{"n_layer": 10, "d_model": 64, "n_head": 3, "n_kv_head": 3, "head_dim": 32, "d_mlp": 256, "vocab_size": 4096, "activation": "gelu", "norm": "layernorm", "norm_place": "post", "norm_eps": 1e-05, "positions": "learned", "qk_norm": true, "attn_scale": 0.177, "bias": "none", "tie_embeddings": true, "parallel_block": false, "init": "normal", "init_std_qkv": 0.0625, "init_std_o": 0.014, "init_std_up": 0.0625, "init_std_down": 0.014, "optimizer": "soap_variant", "lr": 0.00591, "beta1": 0.95, "beta2": 0.98, "weight_decay": 0.093, "lr_head": 0.0123, "warmup_steps": 200, "schedule": "wsd", "decay_fraction": 0.318, "decay_shape": "linear", "final_lr_fraction": 0.0, "batch_tokens": 65536, "seq_len": 512, "doc_mask": true, "z_loss": 0.0001, "train_tokens": 145700000, "steps": 2224, "dataset": "wikipedia_en"}
Each number is 128 + 24 x the weight over its row's rms, rounded and kept within 0 to 255. Layers, rows and columns count from 0. The size above them is the row's rms in percent of the matrix's.

# layer 2 attention output (transposed), 96x64, rms 0.0868, rows 65-89, columns 0-63
size [ 87  72  86  74  82  95  85 102  74  90  82  74  70  81  90  83  77  96  92  91 105  87  94  83  79]
[[136  98 125 103 103  96 110 184 115 122 122 133 125 115  98 108 143 126 143  98  89 109 129 129 125 128 111 123 120 121  89 101 111  61 101 113 118 120 137 116  87 119 124 108 103 110 125 126 124 106  66 150 167 138 152 118 163  83 168 112 104 136 139 131]
 [ 78 111 143 158 147 149 183 155 145 128 112 157 114 161 132 153 156  84 156 145 118  91 115 111 135 130 173 133 144  97 114 123 150 128 116 144 157  87 133 135 102 141 158 115 121 117 151 130 109 121 135 102 190 160 139 134  93 135 116 110 162 133 153 125]
 [148 165  98 127 115 104 137 122 147  83  89 127 123 122 100 132 146  82 108  91 109 159 129 104 111 101 111 154 118 118 103 129 127  95 152 100 138 122  61 144 139 128  66 116 128 149 127 136  90 115 112 147 103 128 112 104 152 115 121  97 121 130  84 113]
 [118 114 152 138 113 117 128 109 172 156 134 115 169 126 118 112 130 106 117 187  97 120 121 108 138 129 148 116 117 133  86  81 160 137 117 188 163 141  99  96 155 118 116  87 132 121 127 158 116 123 129 185 148 151 144 150 113 117 122 168 144 121 154 136]
 [153 105 120  62 111 142  79 143 117 150 130 111 132 104 106 127 123 114  87  87 122  71 123 145 177  94 111  99  94 143 111 116 116 149 109 136 122 150 109 115 127 125 124 136  92 101 135 100 161  83 124 106 108 111 160 137 101 138 136 129 160 116 120 134]
 [146 143 155 136 143 152 118 157 134 149 141 113 168 156 133 202 157 112 123 122 157 154 120 103 112 122 170  94 134 140 104 106 134 121 159 144 160 128 156 148 164 141 100 138 139 117 148 147 139 141 140 155 153 121 192 128 153 171 153 154 135 142 144 132]
 [161 119 168 157 120 111 158  99 122 126 181 133 155 142 108 164  93  95  94 113 120 135 153  98  95 141 122 106 116 136 105 111 110 129 109 138 103 136 152 132 139 155 122 141 115 117 120 104 125 122 142 132 125  81 142  99 122  95  62 119 114 152  90 174]
 [114 107 151 168 143 107 173 137  86 135 115 117 118 159 129 173 130 133 156 154 120 165  95 116  89 119 129  91 146 135 155  99 129 122 130 177 138 137 119 114 118 152 169 126 133  63 134 180 119 120  95 131 153  98 133 129 115 117 119 136 125 113  98 150]
 [163 130 111  81 115 136 118 152 115 155 132 165 127 153 127 107 122 190 145 108 142 140 120 159  97 117 135 112 123 114 136 130 141 101 150 119 162 117  82 121 135 160 127  95 141 144 154 116 123 128 144  99 103 114 108  92 142 118 157  92  83 156  73  92]
 [126 112 121 107  81 110 144 113 125 145 149 116  78 117 159 115 113 141 100 105 137  98  85 117  70 119 117 107 138 145 113 131 135 108 141 144  88 113 148  78  84 117 103  79 131 148 125 149 131 134 119 136 113 144 119 146 114 124  63 150  95 132 148 116]
 [126 140  89 112 121 113 125 129 135 176 156 114 115 152 107 127 150 134 147 128 107 135 106 119 113 128 116 125 129 115 171  90 116 135 114 156 165 130 121 167 120  98 171 156 104 115 154  88 134 139 163 120  93 142 139 190 149 132 135  92  98 134 187 103]
 [132 134  80 122 114 132  86 131 116 112 127 100 131 125  78 124 173 149 112 117  51 134  80 158 144 102 126 127  91 122 115 108 172 131  92 123 141 150 141 127 146 105 119 155 116 128 163 120 128 123 136 151  89 132 124 145 119 134 177 115 117 106 133  97]
 [165 154 114  81  86 130 118 100 133 128 141 119 124 143 102 172 147 166  99 111 165 142 147 126 118 119 131 151 158 133 159 138 111 113 132 123 180 110  95 172 136  98 142 153 130 138 131  87 132 141 116  92  97 140 109 177 107 104 132 132 170 148 129 115]
 [151 116 134 144  96 131 135 129 122  95 170 144 135 108 107 118 140 132 123 131 135 124 124 150 120 123 115 134  79 169  92 189  94 116 113 134 112 120 125 117 148 123 116 118 142  96 147 117 156 133  80 171 137  99 128 143  86 162 150 146 121 188  90  93]
 [130 178 169 145 145 111 153 165 133 150 124 116  99 154 115  97  92 106 152 177 116 159 108 144 131  98  94 154 132 139 119  90 105 118 110 153 110 127 107 109 133 164  96 159 113 129 115 135 150 165 158 125 103 164 155 145 137 151 115 129 152 168 143 111]
 [ 95 147 110 157  84 111  91 121 102 122 168 139 142 135 112  95 126 141 138 109  96 109 141 156  98 138  99 139 116 142 108 173 158 141 129 157 116 144  99 104  90  89 161 113 160 130 137 138 103 129 134 115  84  93 112 150 140 148  90 147  93 103 136 101]
 [130 136 133 131 165 123 120  83 147 157 163 125 119 111 115 158 125 122 138 130 132 134  97 176 127 125 168 156 127 111 104  95 130 131  75 123  87 128  94 164 116 139 140 162 133 108  89  90 120 136 116 102 123 156  93 132 137 100  97 168 169 128 159 152]
 [143 172 182 102 105 129 131 144  81 109 108 109 145 152 111  98  82 152 109 124 149 130 137  91  94  91 119 100 164 137  97 174 137 138 133 117 126 127 129  84 126 120 125 105  90 118  96 137 139 113 122 121 118 141 134 142 126 181 126 134 134 113  82 151]
 [113  94  88 105 101 137  93 137 126 113 140 103 138 126 108 113  93 136 132 138 199 142 149  91 113 156 136 170 156 107 110 119 134 143  93 102 149 126 123 138 122 139 145 135 115 149  80 118 119 106 126  83  71 141 142 143 149 163 107 143 141 120 100 151]
 [139 111 139  95 144  99 162 152 109 134 118 127 174 143 141 121 115 130 155 108 143 135 139 133 121  42 140 111 112 112  91 129 132 140 154 193 103 140 121 149 107 132 107 112 128 122 115 115 149 173 145 155 136 136 127 177  86 149 129 142 166 137 129 118]
 [139  98 137 153 105 110 121  95  89  71 136 129 137 151 124 112 112 107 116 147 111 122 124 122 135  93 110 141 106 119 174 126 150 132 109 121 105 124 112 169 134 114 102 112 172 148 118 122 118 141 156 161 111  58 110 151  63 116  86 139 130 136 138 124]
 [109 132 100 112 161 114  99 141 112  88 138  99 134 100 108 117 175 104 147 123 146 123 133 139 158 169 133 156 140 123 121 135 109 140  98 117  72 116 138 115 143  85 138 122  87 146 164 149 110 124 112  97 180 104 115 111 152 108 149 112 123 101  91  88]
 [126 141 102 171 125 129 149  99  91 156 109 149 132 111 125 109 151 104 125  88 112 132 153 137  96  85 120 112 124 154 130 176 139 148 120 110 181 147 142 143 138 152 126 123 134 126 133 148 103 109 134 157  81  96 143  72 103 132 110  85  87 136 143 148]
 [133  60 147 126 140 127 125 122 119 126  98 125 123 129 164 129 148 130 124 108 151 177 117 120 108 105 162 109 135 152 152 162 158 100 163 155 128 128 168 171 125 114 135 151 127 130 112 117 164 110  99 154 196 128 128 140 130 121 172 161 149 142 100 141]
 [104 108 135  95 103 154 111 132  98 150 124 124 116 129 106 111  72 148 141 139 100  77 155 155 127 139 113 186  97  99 109 118 132 148  86 124  91 151 124 121  84 132 124 121 154 113 101 161 156 137 112 123 119 135 152 140 130 150  89 130  95  93 145 100]]
# layer 2 attention value, 96x64, rms 0.0983, rows 66-89, columns 0-63
size [ 86  88  80  89  91  93 104  82  92  92  82  78  88  92  88  78  97  97  99 108  91 100  84  84]
[[166 125 142 155 158 144 140 116 132 114 106 143 121 159 100 119 110 103 142 133  99  87 130 110 124 122 130 143 112  85 150 102 149 142  95 115 140  85  88 108 101 126  86 151 145 130 141 152  96 154 189 131 142 129 178 149  72 120 113 111 133 120 132 106]
 [114 146 112 137 110 115 170 145 133 132 147 125 123 172 132 163 183 132 118 134 146 168 137 110 135 100 152 153 126 176 120 145  83  96 125 106 131 110 104 126 186 100 109  93  87 116 117 130 127 140  99 169 107 129 129 155 114 148 110 164 152 129 108 105]
 [140 111 142 169 104 178 118  90 136 130 121 136 132 173 140 140 132  77 129 177  95 147 158 153 131  95 115 157  94 139 101 122 129 129 157 146 142 130 123 139  96  67 152 141 166 131 133 131 172 139 140 155 100 129 122 103 139 112 142 132 118 137 135 170]
 [174 137 109 113 118 162 121 175  80 141 107 133  92  98  99 122 126 121 139  83 145 160 149 128 181 134 107 111 134 133  93 144 134 148 138 162 162 142 140 128 128 121 111 123 144 111 143 119 150  83 114 109 144 127  96 122 140  91 157 115 156 151 115 180]
 [156 123 124 171 133 153 126 141  76 116 148 109 150 141 129 153 113  72 168 136 143 100 119  89 133 131 141 110  81 121  77 133 146 126 106 124 144 129 147 116 141 114 110 103 155 112 115 160 107 121 165 174 130 131 145 124 130 194  98 132 134 112 108 121]
 [168 158 103 164 122  94 158  81 122 129 146 102 151  68 159 138 155 107 133 173 119 111 146  97 149 124 131 138 137 128 114 147 112  76 130 134 123 127 135 102 144 141 119 125  99 122 122 136  80  97 113 138 159 124 138 101 134 178 170 126 120 128 122 159]
 [149 111 125 178 122 111 146  90 106 113 135  92 168 104 170 122 175 109 124 149  72 111  74 105 139 117 119 164 121 109 154 146 127 129 127 104 100 156 136 129 127 129 152 159 172 111 124 168 131 122 143 133 141 117 154 126 170 132 135 111 109 100 142 114]
 [129 152 119  85 106  96 118 120 120 151 147 171 149  74 106  73 101 146 124  69 120  94 142 131 122 132 125 139  89 144 126  99 145 128 120 153 130 140 108  98 180 139 184 100 136 147 138 101 129 130 149 126 126 127 149 106 117 131 140 126 157 115 110 100]
 [166 126 164 125 132 147 129  98 132 141 170 144 126 121 130 119  83 105 142  97 147 160  98 127  89 113 109 113 152 109 136 149 130 101 158 172 133 124 174  82 141 116 167 157 116 170 121  85 145 133 128 104 114 142 144 138 110 140  87 157 108  94 133 121]
 [109 102 165 126 110 124 108 122 121 112 112 150 152 135 123  92  64 115 140 124 109  94 182  92 141 172 109  71 127 124 151 110 130 121 149 123 165 169 100 124 136 132 134 111 153 120 135 170 135  96 111 137  82 139 139 125 112 134 144 130 109 115 102 159]
 [172 135 128 168  80 166 128 135 108 125  99 137 108 157 107 133 159 153 124 127 127 131 162 108 141 133 113 102 110 124 126 141 125 149 142  82 153 110  88 165 137 140 136 106 168  92 155 115 122  95  90 154  95 140  82 145 110 117 131  95 100 148 106 146]
 [138 128 180 133 104 118 160 121 129 123 151 149 105  96 120  56 105 173 127 139 139 131 158 113 106 177 121  99 121 137 144 147 144 142 133 130 142 182 117 118 128 111 130 138  91  92 115  97 161 159 133 111  78 115 118 123 129 122 176 121 138 136 117 120]
 [153 134 118 122 100 153 144 163 145 135 158 126 142 120 128 167 163 141 129 111 114 168 109 119 134 133  79 130  89 138 107  80 144 102 144 149 156 127 141 118 138 112  84  93 133 118 137 143 137 126  92 146 106 129 102 210 140 171 123 142 116 153 132 120]
 [ 88 120 126 102 176 142 116 135 154 139 154 142 131 113 158 138 164  94 183 114 102 159 169  94 107 120 128 161 134 123 115  98 108 107 139  75 134 111 116 145 141 125 122  85 100 132 148 181 158 137 118 126 151 118 137 115 125  99 133 135  95 114 107 156]
 [141 144 136 139  74 141 133 138 104 128 150 142 134 157 122  71 117 136  86 129 101  99 128  81 148 135 115 102 138 161 137 134 100 126 148 156 156 135 116  82 106 142 154 126 117 133 148 114 144 126  88 115  95 111  70 161 114 171 119 136  87 127 112 133]
 [106 156 105 160 165 149 141  81 146 143 135 111 117  98 142 101 135 144 118 154 122 127  89 112 123 121 150 131 130  80 131  88  88  94 128 122 115 143 134 127 103 124 143 154 117 103 106 120 127 136 134  91 100 187  94  88 122  65 148 134 125 103 135 127]
 [144 121 110 108  98 120 106 147 135  80 167 128 113 149 150  99 122 132 118 173 136 171  97 118  70 101 114 167 122 139 116 151  99 119  96 129  77 153  95 120 136 131 141 120 113 102 156 122 149 123 143 107 160  90 125 130 136 146 108 127 163 118  83 146]
 [114 112 169  93 102 153 103 146 140 115 136 120 111 123 137  81 101 177 108 144 119  84  99 119 110 116 129 178 137 114 116 134 108 140 100 105 128 137 124 146  92  65 128 140 119 113  68 120 122 138 124  83 128 142 139 107 114 178 139 130 145 128 128 110]
 [139 151  77 126 142 159 127 121 153 147 148 140 126 129  57 101 136 111 158 151 103 174 110 141 136 132 106 135 120 149  74 123 132 111 127 128 154 141  82 112 141 121 161 135 141 165 155 144 163 111 167 103 127 131 145 179 120 149 142 155 138 116 146 142]
 [131 146 126 192 130 125 128 108 133 131 140 139 112 134 114 110 165 101 114 153 130 133 165 104 156 135 138 113  84 159 156 150 153 149 139 111 147 110  90 149 106 113 102 153 133 162 147 117 123 136 116 107 103  94  94 168 145 171 139 127  73 163 160 119]
 [129 113 171  94 134 119 106 159 102 121  95 124 138 148 107 140 141 177  85 115 148 138  89 139 113 164 153 157 136 129 124 146 144  88  95  84  91 119 142 138 101 161 130 122 126 160 135 108 118 131 128 118 128 113 120 126  65 110 179 113 100 116 130 109]
 [137 172  93 166  86  82 162 118 123 142 128 122 152 132 124 133 152 125 124 126 125 118 136 112 161 117 110 109 113 131 123 143 117 129 111 160 170 134 138 101 167 133  92 127 126 103 138  92 124 135  95 145 118 135 197  91 127 171 123  71 122 138 122 156]
 [139 126  88 159 157 169 117 132 157 100 110 112 106 135 120 137 124 160 112 134  95 133  57 153 143 118 134 119 132 111 133 135 190 106 125 138 127 146 118 114 157 108 131 140 143 131 106 115 101 108 159  99 129 133  96 175 163 153  98 150 163 107 160 112]
 [148  75 124 112 105 163  90 156 128 159 127 162 122  84 134  63 122 125 147  96 112 101 162 113 128 139 149 129 158 147 124 144  98 134 141 123 116 126 130 134  77 115 120 139 106 142 126 145 137 163 124  69 116 168 108 113 128 120 128  97  96 131 147 114]]